config.toml
n_layer = 8
d_model = 160
n_head = 5
n_kv_head = 1
head_dim = 32
d_mlp = 320
vocab_size = 1024
activation = "swiglu"
norm = "rmsnorm"
norm_place = "pre"
norm_eps = 1e-06
positions = "rope"
rope_base = 4310.0
rope_fraction = 0.25
qk_norm = false
attn_scale = 0.177
bias = "none"
tie_embeddings = false
parallel_block = false
init = "normal"
init_std_qkv = 0.0477
init_std_o = 0.0
init_std_up = 0.0477
init_std_down = 0.0
init_mimetic = 0.5
optimizer = "muon"
lr = 0.00128
beta1 = 0.9
weight_decay = 0.12
lr_head = 0.00455
grad_clip = 1.0
warmup_steps = 200
schedule = "wsd"
decay_fraction = 0.876
decay_shape = "sqrt"
final_lr_fraction = 0.05
batch_tokens = [8192, 16384, 24576]
seq_len = 256
doc_mask = true
train_tokens = 127200000
steps = 8618
dataset = "wikipedia_en"
Each number is 128 + 32 x the weight over its row's rms, rounded and kept within 0 to 255. Layers, rows and columns count from 0. The size above them is the row's rms in percent of the matrix's.

# layer 4 MLP up, 320x160, rms 0.0652, rows 96-109, columns 80-159
size [ 97 107 109 109 101 103 107  98  97 101 102  98 105 105]
[[118 123 162 159  81 197 173 131 176 177 141 126 167  69 139 141 176 128 137 142  96 186 138 118 161  98 109  69  99 156 118  87 198 138 168 118 103 179 170 116 125 159 156  88 143 145 151 108  82 108 122 102  97  59 104 179  93  59 106  98  82 144 137 180 137 171 112  83 133 121 170 137  96 136 107 147 149  76 108 145]
 [ 93 150 157 131 121  76 129  92 121 153 156 120 115 141 168 112 150 126 137 145 173 117 117 137 121 139 100  64  98 113 143 116 130 157 129 135 180 121 124 134 132 137 131 144 145 128 104 193 117 161 170 157 119 158 136  69 138 102 130 167  93 160 139 117 110 101 119 139 104 178 129 143  79 165 160 134 114 131  38 155]
 [152 135 157 143  89 123 140  64 107 118 111 155 111 154 133 181  94 119  89 121 129 147 169 109  82  56 132 139  97 150 173 124 146 165 135 131 201 167  57 132 108 149 124 152  77 141 165 112 134 138 120 159 190 131 109 130 138 133 132 137 153 145 161 103 164 134 130 137 163  56  78  99 178 113 122 100 121 112 131 116]
 [112 165 178 133 125 110  99 141 111 163 145 148 115 159 115 128 194 116  94 139 150  73 133 132 122  95 132 156 149 167 120 114 127 138 148  86 122  96 111 151 101 131 101 144 165  59  96  89 124 105  91 126  73 173 140 152  92  78 108 184 147 176 205  69 183 143 109 126 108  89  98 173 163 157 171 118 127 100 134 151]
 [ 78 182 149 158 110  93  77 208 106  83 112 171  94 106 174 118  89  96 146  96 161 128  74 175  66 124  93  99 113 163 121 115  89 125 161 130 123 192  90 148 125 108  80 105 183 152 141  91 152 179 127 119  96  87 157 125  80  93 114 157  92 143 170 177 105 122 191 126 133 152 122 114  84 118 149  93 107 134 142 141]
 [116 116 119 192 118  97 147 161 110 163 116 132 115 107 110 109  97 147 187 193 152 125  85  77 129 165 119 104 123 201 106 148 124 140 157 129  88 125 137 131 111 118 147 117 157 148 179 118 139 142 118 120 162 169  86 200 121  95 167 155 131 125 107 147 129 113 133 115 111 151  82 152 150 141 172  88 126 109 151 114]
 [105 129  60  99  90  73 100 141 153 145 103 145 130 156 158 135 110  89 176  67 121 210 106 144  93 122 160 114 152 155 120 154 126 100  93 186  62 128 182 113 108  68 135  99 147 155 114 107 117 170  90 155 107 139 137 176 173 156 163 116 100 172 103 185  98 119 106 177 114 143 157 113 138 153  90 155 169 113 120 130]
 [103  75 105 100 117  59 132 133 129 123 162 105 121 153 146 140 114 182  84 125 121 142 115 137 148 124 206 129 117 127 132  76 146 160 168 173 132 174 118  84 166 145  94 156 117 183 116 135 171 148 124 125 124 111 125 165 122 101  96 118 172  94 139 107 123  96 124  84 155 124  76 104 140 120 122 205 123 140  83 127]
 [101  71 151  95 134 158  96 141  96 123 170 105 132 115 187 135  73 120 200 134 128 110 133 136 129  97 127  86 105 103 157  88 118 113 101 127 200 168 108 129  74 157 167 169  87 128 111 129 151 139 155  96 101 110 151 196 107 175 117 123 144 118 146 146 103 137 203 115  97  59 174  84 113 110 107 124 135 140 137 206]
 [171 142  67 105 125 138 113 159 137 142 164  39 106 167 163 113  78 119 166 109 110 169 156 171 183 129 109 103  65 145 176 143  61 164 193 132  88 172 154 125 113 152 138  98 196 155 130 136 125 177 135 169 137 139 139 159 124 116  84 181  96 179  99  53 116  86 121 115 109 129  63 134 169 120 145 152 185 132 124 151]
 [123 108 108 156 133 139 192 139 105 181 104  91 131 108 137 133 192 157 158 108 107 150 125  92 133 176 177 178 108 141  57 150 126 126 102 155  99 134 177 126 120  86  94 123  61 157 139 165  89 127 133  98 100 125 113 157 100 132 105 159 152 114  84 121 136 158  90 104  74 112  90 144  96  91 136 179 150 155 139  85]
 [116  59 118 164 120 183 106  88 115 109  94 143 135  50 120 121 165 185 178 115 157 134  89  91 130 152 184 193 137  80  99 115 161 154 176 112 149 117 165 162  81 133  97 155 119  71 159  97  73  89 148 105  96 115  80 151  71 148 144 173 129 141 189 153  59 121 173 155 174 149 113 136 125 134 141 114 117 147 185 169]
 [150 162 133 167 100 100 126 121 150  92 174 120 147 175  64 116  87 141  99 179 160 106 118 145  92 140 176 123 200 139  92 106 146 112 116 102  87 129 124 151 147  72 142 139 118  98 199 166 112 161 188 148 156 105 141 122  40 157 113  67 172 141 103 145 109 159 158 108 145 183 146  99 186 116 137 133 178 128 174 149]
 [ 59 143 137 234  92 164 149 144 133 201 158 143  98 151 134 141  72  55  95 115 109 147  97 127 177 149  60  76  86 187 147 135 147 162 145  60 127 115 120 124 161 142 125 108 148  81 117 133 160 107  91 147 163 139 117 120 125 103 123 175 122 138 172 111 137  75 155 169 148 140 143 151 154  91 105 106  98 162 161 112]]
# layer 4 MLP down (transposed), 320x160, rms 0.0545, rows 96-108, columns 80-159
size [ 98 102 103 104  94 100 105 103  90 100 103 103  99]
[[145 128 103  95  95 125 130 158 134 108  84 178 123 114 165  87 129 118 135 166 138  69  92  96 174 202  87 154  69 133 120 122 148 125 144  88 134 190 128 166 165  56 144  91  93 164 159 165  71 159 128 187 123 175 195 116 225 128 147 151 128 155 133  71 150 113  89 162 128 123 109  95 132 116  72 123  98  86  89 172]
 [124 120 104 125 174 118 111 123 107 180 157 120 112 142 150  94 154 116 149  86 137  88  84 201  82 139 172 104 188 115 169 142 173 125 121 159 119 137 118  87 131  98 124 139 118  86 132 112  98 171 152  90 148 123 138 102 133  90 105 134  72 137  49 202 102 136 191 117 189 132 116 121 164 148  89 145  79 134  95 106]
 [182 145  66  42 111  90 166 154 107  97 142 156  98  84 145 134 139  76  98  91 128 189 104 147  93  55 108 125 118 161 160  97 196 137  99 138 103 148 123  67 137 123 161 167 102 158 140 165 148  89 118  71 170 131 137 119  81 154  79 154 139 176 119  64 179 125 143  92 106 114 132  99 128  99 147 121  82  94 152 157]
 [125 137  88 129  97 150 130 111 133 107 116 146 127 148 132 143  70 142 155 157 141 171 169 108 127 137 110 126  99 137 127 127  70 126  71 126 150 128 160 132 149 131 136 124  96 164 116 205 152 105 121  70  68  95 106 122 168 123 193 123  72 129 150 127 103 207 145 155 153 124 121 116 137 146 118 217  98 119 144  93]
 [180  47 128 161 177 108 144 134 118 149 101 104 121 143 132 153 135 185  95 118 165 128 165 100 143 130 142 140 107  80  88 140 201 114 108  49 162 151  97  98 101 134 157 119 112 117 164 135 127 139 173 150 159 137  90  88 163 121  53 124 119 134  95 141  88 177 109 137 106 157 163 160  99 111  53 138 157 129 149 158]
 [180 142 132 150  86 100  82 174  96 189 145 122 157 182 134  98 147 120 139 134 127 177 184 151  90  98  98 158 122 118 115 110  86 167 184 106 143 192 102 122 149 148  80 148 146 166 107  94  92 114  88 100 145  97  62 160 128 141 153  86 104 121 149 188  71 106  84  85 162 134 124 150 107 168 110 115 165 151 173 117]
 [158 147 173 125 146  80  99 128 157 132 133  99  94 107 219  95 124 130 153 158 136 111  91 168 145 100 144 138 143 109  97 154 126  97 138 120 187 156  88  87 101  67  33  93  79 109 144  50 119 160  83 161 142 114 115 127 157 153 103 139  83 150  72 100 166  99 123 112 112 150  47 148 104 114 147 124 122 109 129 176]
 [165 114 121 129 153 118  71 171 134  91 113 107 198 140  95 143  98 172 142 125  88 129 150 137 100 144 163 103 121 165 111 244  75 121 106 136 113 116 142  50 191 113 176  74 135 108 134 134  41  93 166 135 134 117 164 151 106 112 125  77 115 116 135 129 124 219 135 145  52 116 126 116 103 126 126 126 103 146 175 115]
 [178 157 122 158 105 138 151 110 151 119 169 121 125 103 161 147 113 143  86 158 187 163 148 129 140 151 123 142 151  62 102 144 156 126 135 160 110 196 131 163 135 100 104 125  63  84 141  59 125 166 113  91 128 109 136 101 136 179 153  40 166 120 144 113 141  95 187 184 195 152 170  89  80 111 103 167 176 115 158 138]
 [163 154 132  76 156  83 125  96 114  99 114 122 126 141 105 125 154 117  94 206  88 118  77 156 135 139 124  69 157  92 149 129 144  66 110 173 143 134 196 173 214  99 149 148 115  84 125 196 114 136 234 125  82 145 101 144 159 135 100  77 188 154 123 182 175 139 118 150  84 158 123 128 116 122 119 144  94 133 128  98]
 [ 88 130 139 113  96 130  99 118 170  92 157 149  82 148 152 177 114 188 179 195 175 128 107 140  64 124 128 120  71  97 150 137 138 167 140 179 123 155 147 147 150 108 109  85 132 118 131  68 103 167 194 135 135 121 126 138 166 107  97 134 141 140 153 175 110 109 146  92 146 136  81 205 100 130  58 141 141  58 140 106]
 [137 135 142 132 191 110 109 180 166 143 170  84 129 156  89 171 111  72 103 117 102  75 134 157 119 138 149 100 111 131 155 136 128 125 131 127  80 168 154  90 154  67 154 158 127 140  99 183 109 162 141 149 177 204 177 141 153 133 144 154 101 114  92 103 151 153 101  75 131 116 116 128 122  99 174 126 121  98 144 125]
 [114 128 144 156 141  84 181 123 106 129  96  67 155 131 143  88 137  74 121 110 111 147 111  98 149 156  83 186 146  91  67  81 104 131 153 187  85 117  95  98 105 115 140 138 116 170 137 106 105 112 131 129 193 109 155 141 169 109  58 109 127 108  93 100 198 102 170 193 126 104 103 127 142 110 131 164 106  84 101 117]]
# layer 4 MLP gate, 320x160, rms 0.0653, rows 97-109, columns 80-159
size [109 105 106 101  94 105 104  96  97 105  93 100 113]
[[180 163 155 149 177 109 183 143 156 125 137 120 115 175 137 152 133 142 133 158 129 172 135  66 138 148 194 104 127  93 165 187 186 159 123 126 124  84 114 137 144 182 102 124 116  97 103  87 127  90 133 100 160 157  63 132 149 127 137 181 105 176 153 106 148 118  93 143 169 209 105 129  63 150 115 141 104  85 111  91]
 [ 63  93 123 149 149 157  80 138 127 129 118  78  61 134 104 131  97 184 156 142 159 133 140 119 193 153 117 126 134 157 147 182 120 157 140 178 129 147 152 146 167 161 109  97 123  92 104 119 168 131 143 112 187 142 111 219 186 110 160  97 132 112 133 102  83 120 118 110 139 151 159 124  73 140 124 109 105 169 139 134]
 [122 127 149 117 139  79 173  85 139  96  92  92 169 152 134 184 118 128 227 100 117 137  89 115 146 160  91 119 109  80 137 140 136  70 144 109  72 197  82 139 165 140 133 131 116  94 101 208 140 119 185 132 134 104 125 158 115 151 158 103  89 144 104  69 109 138 185 124 143 115 121  89 129 117  92  97 139 137 164 112]
 [157 101  80 133 139 117 125  96  83 178  61 126 143  96 174 164 117  82 220 119  96 163 112 120 138 111 162 133 101 153  94 177 137  93 139 157 125 106  94 128 153 146 104 194 108 130 155 160 126 152 128 129 157 110 127 174 105 122 160 123 119  70  63  77 162 108 135 153 133 156 202 170 141 121 185 116  85 125 189  90]
 [101 159 157 151 115 153 105  91 115 119 157  99 135 120 100 146 126 151 132 104 118 126 108 150  76 150 141 128 101 169 111 169 195 101 132  71  71 109 144  78  95 179 109 141 153 103 114 202 158 158 197 192 168 144 154  85 171 149 143 111 107 152 144 123 110 197 130 162 148 135 151 152 138  92 135 140  80 154 177 156]
 [142 147 174 194 128 119 175 189 159  86  97 141 122  75 103 133 152 132 139 127 106 132 101 140 152 148 112 151 140 125 122 148 138 194 113 122 155  86 168 119 116 115 152 119 139 158 170  90 101 161 152 112 111 162  86 145 151 193  92 158 113 154 124 126 102 162 186 168  64 105 100  14  84 123 120  87 148 128 138 136]
 [106  87 118 139 194 132 119 166 182 123  68  98 130 121 164 165 140 165  68 125  72 124 186 154 113 140 154 185 168  98  76 162 110 195  64 109 143 144 112 113 174  99 159 144  73 147 181 126  62 126 114 151 139 107  86 159 156 127 141 154  96 113 149 114 149 108 104 170  98 117 181 130 151 162  65 162 112 141  86 123]
 [106 183 119 180  80 157  90 126  86 157 136 126 132 105 146 163 111 140 133  86 122 155 135 130 138 150 126 115 104 162 117 141 141 141 104 111 106 102 131 109 121 119  71  19 140 126 123 113  71 118 127  99 160 146 121 180 131  66 123 190  95 103  77  47 186  53  71 138 130 142 106 121 161  82 129 138 137 147 101 166]
 [190 134 223  94 112  82 135 132 128 142  78 188  92  89  98 176 127 124 125 179  92 155 133 115 112 136 122 141 154 150 108  92  94 155  92 151 136 163  81 125  95  78 108 150 147 129 174 164 149 163 125  59 169 136 111 103 170 154 149 116  75  96 116  71 137  96  81 161 132 126  87 113 130 114 120 115  99 124  41 170]
 [129 138  95 135 199 101 134 164 105 131 124  78 151 134 121 125  87 126  83  81 132 117 142  64 110 164 158 138 120 111 140 123 123 154 140  76 141 158 206 158  88 118 164 173 103 169 129 130 120 139  74 139 127 166 162 173 146 133  80  96  89 146 136 151  85 136 115 159 103 208 126 106 113 124 140 107  98 129 116 157]
 [154 126  78 139 120 120 182  86 172  91 127 166 116 109 133  74 102  84 178 114 145 151 148 122 108 109  78 156 136 123  98 117 141 196  62 105 166  76 160 157 167 155 182 129 123 113 127 147 136 149 167 138  92 101 160 139  70  86 167 112 137 181 144  86 145  76 150 135 153 163 218 153 154 131 108 154 107  91 100 106]
 [ 89 111 134 182 114 164 132 131 150 169 123  87 170 131 125  58 104 134 135  99 165 176 100 146 169 124 120 144 124 174  67 145 109 174 134 131 131 162 152  58 104 125  93 134  81  85 122  96 114 101 123 150  86 208  96  80 150 175 126  80 122 172 112 130 150  68  99 127 114 144  91 118 148 118 128 139  93 155 131 113]
 [ 54  73 175 133 170 140 134  82  79  93 149 168 146 141 158 163  95  85  75  98 185 155 171 157  93 107 146 117  63 113 178 122 187 162  95 100 150 108 166 141 153 176 111  90 128 117 122 114 111 160 119 113 157 126 155 100 176 128 119 102 129  84 160 129 121 139 107 169 168 132  78 122  91  64 142 128 135 151 133 108]]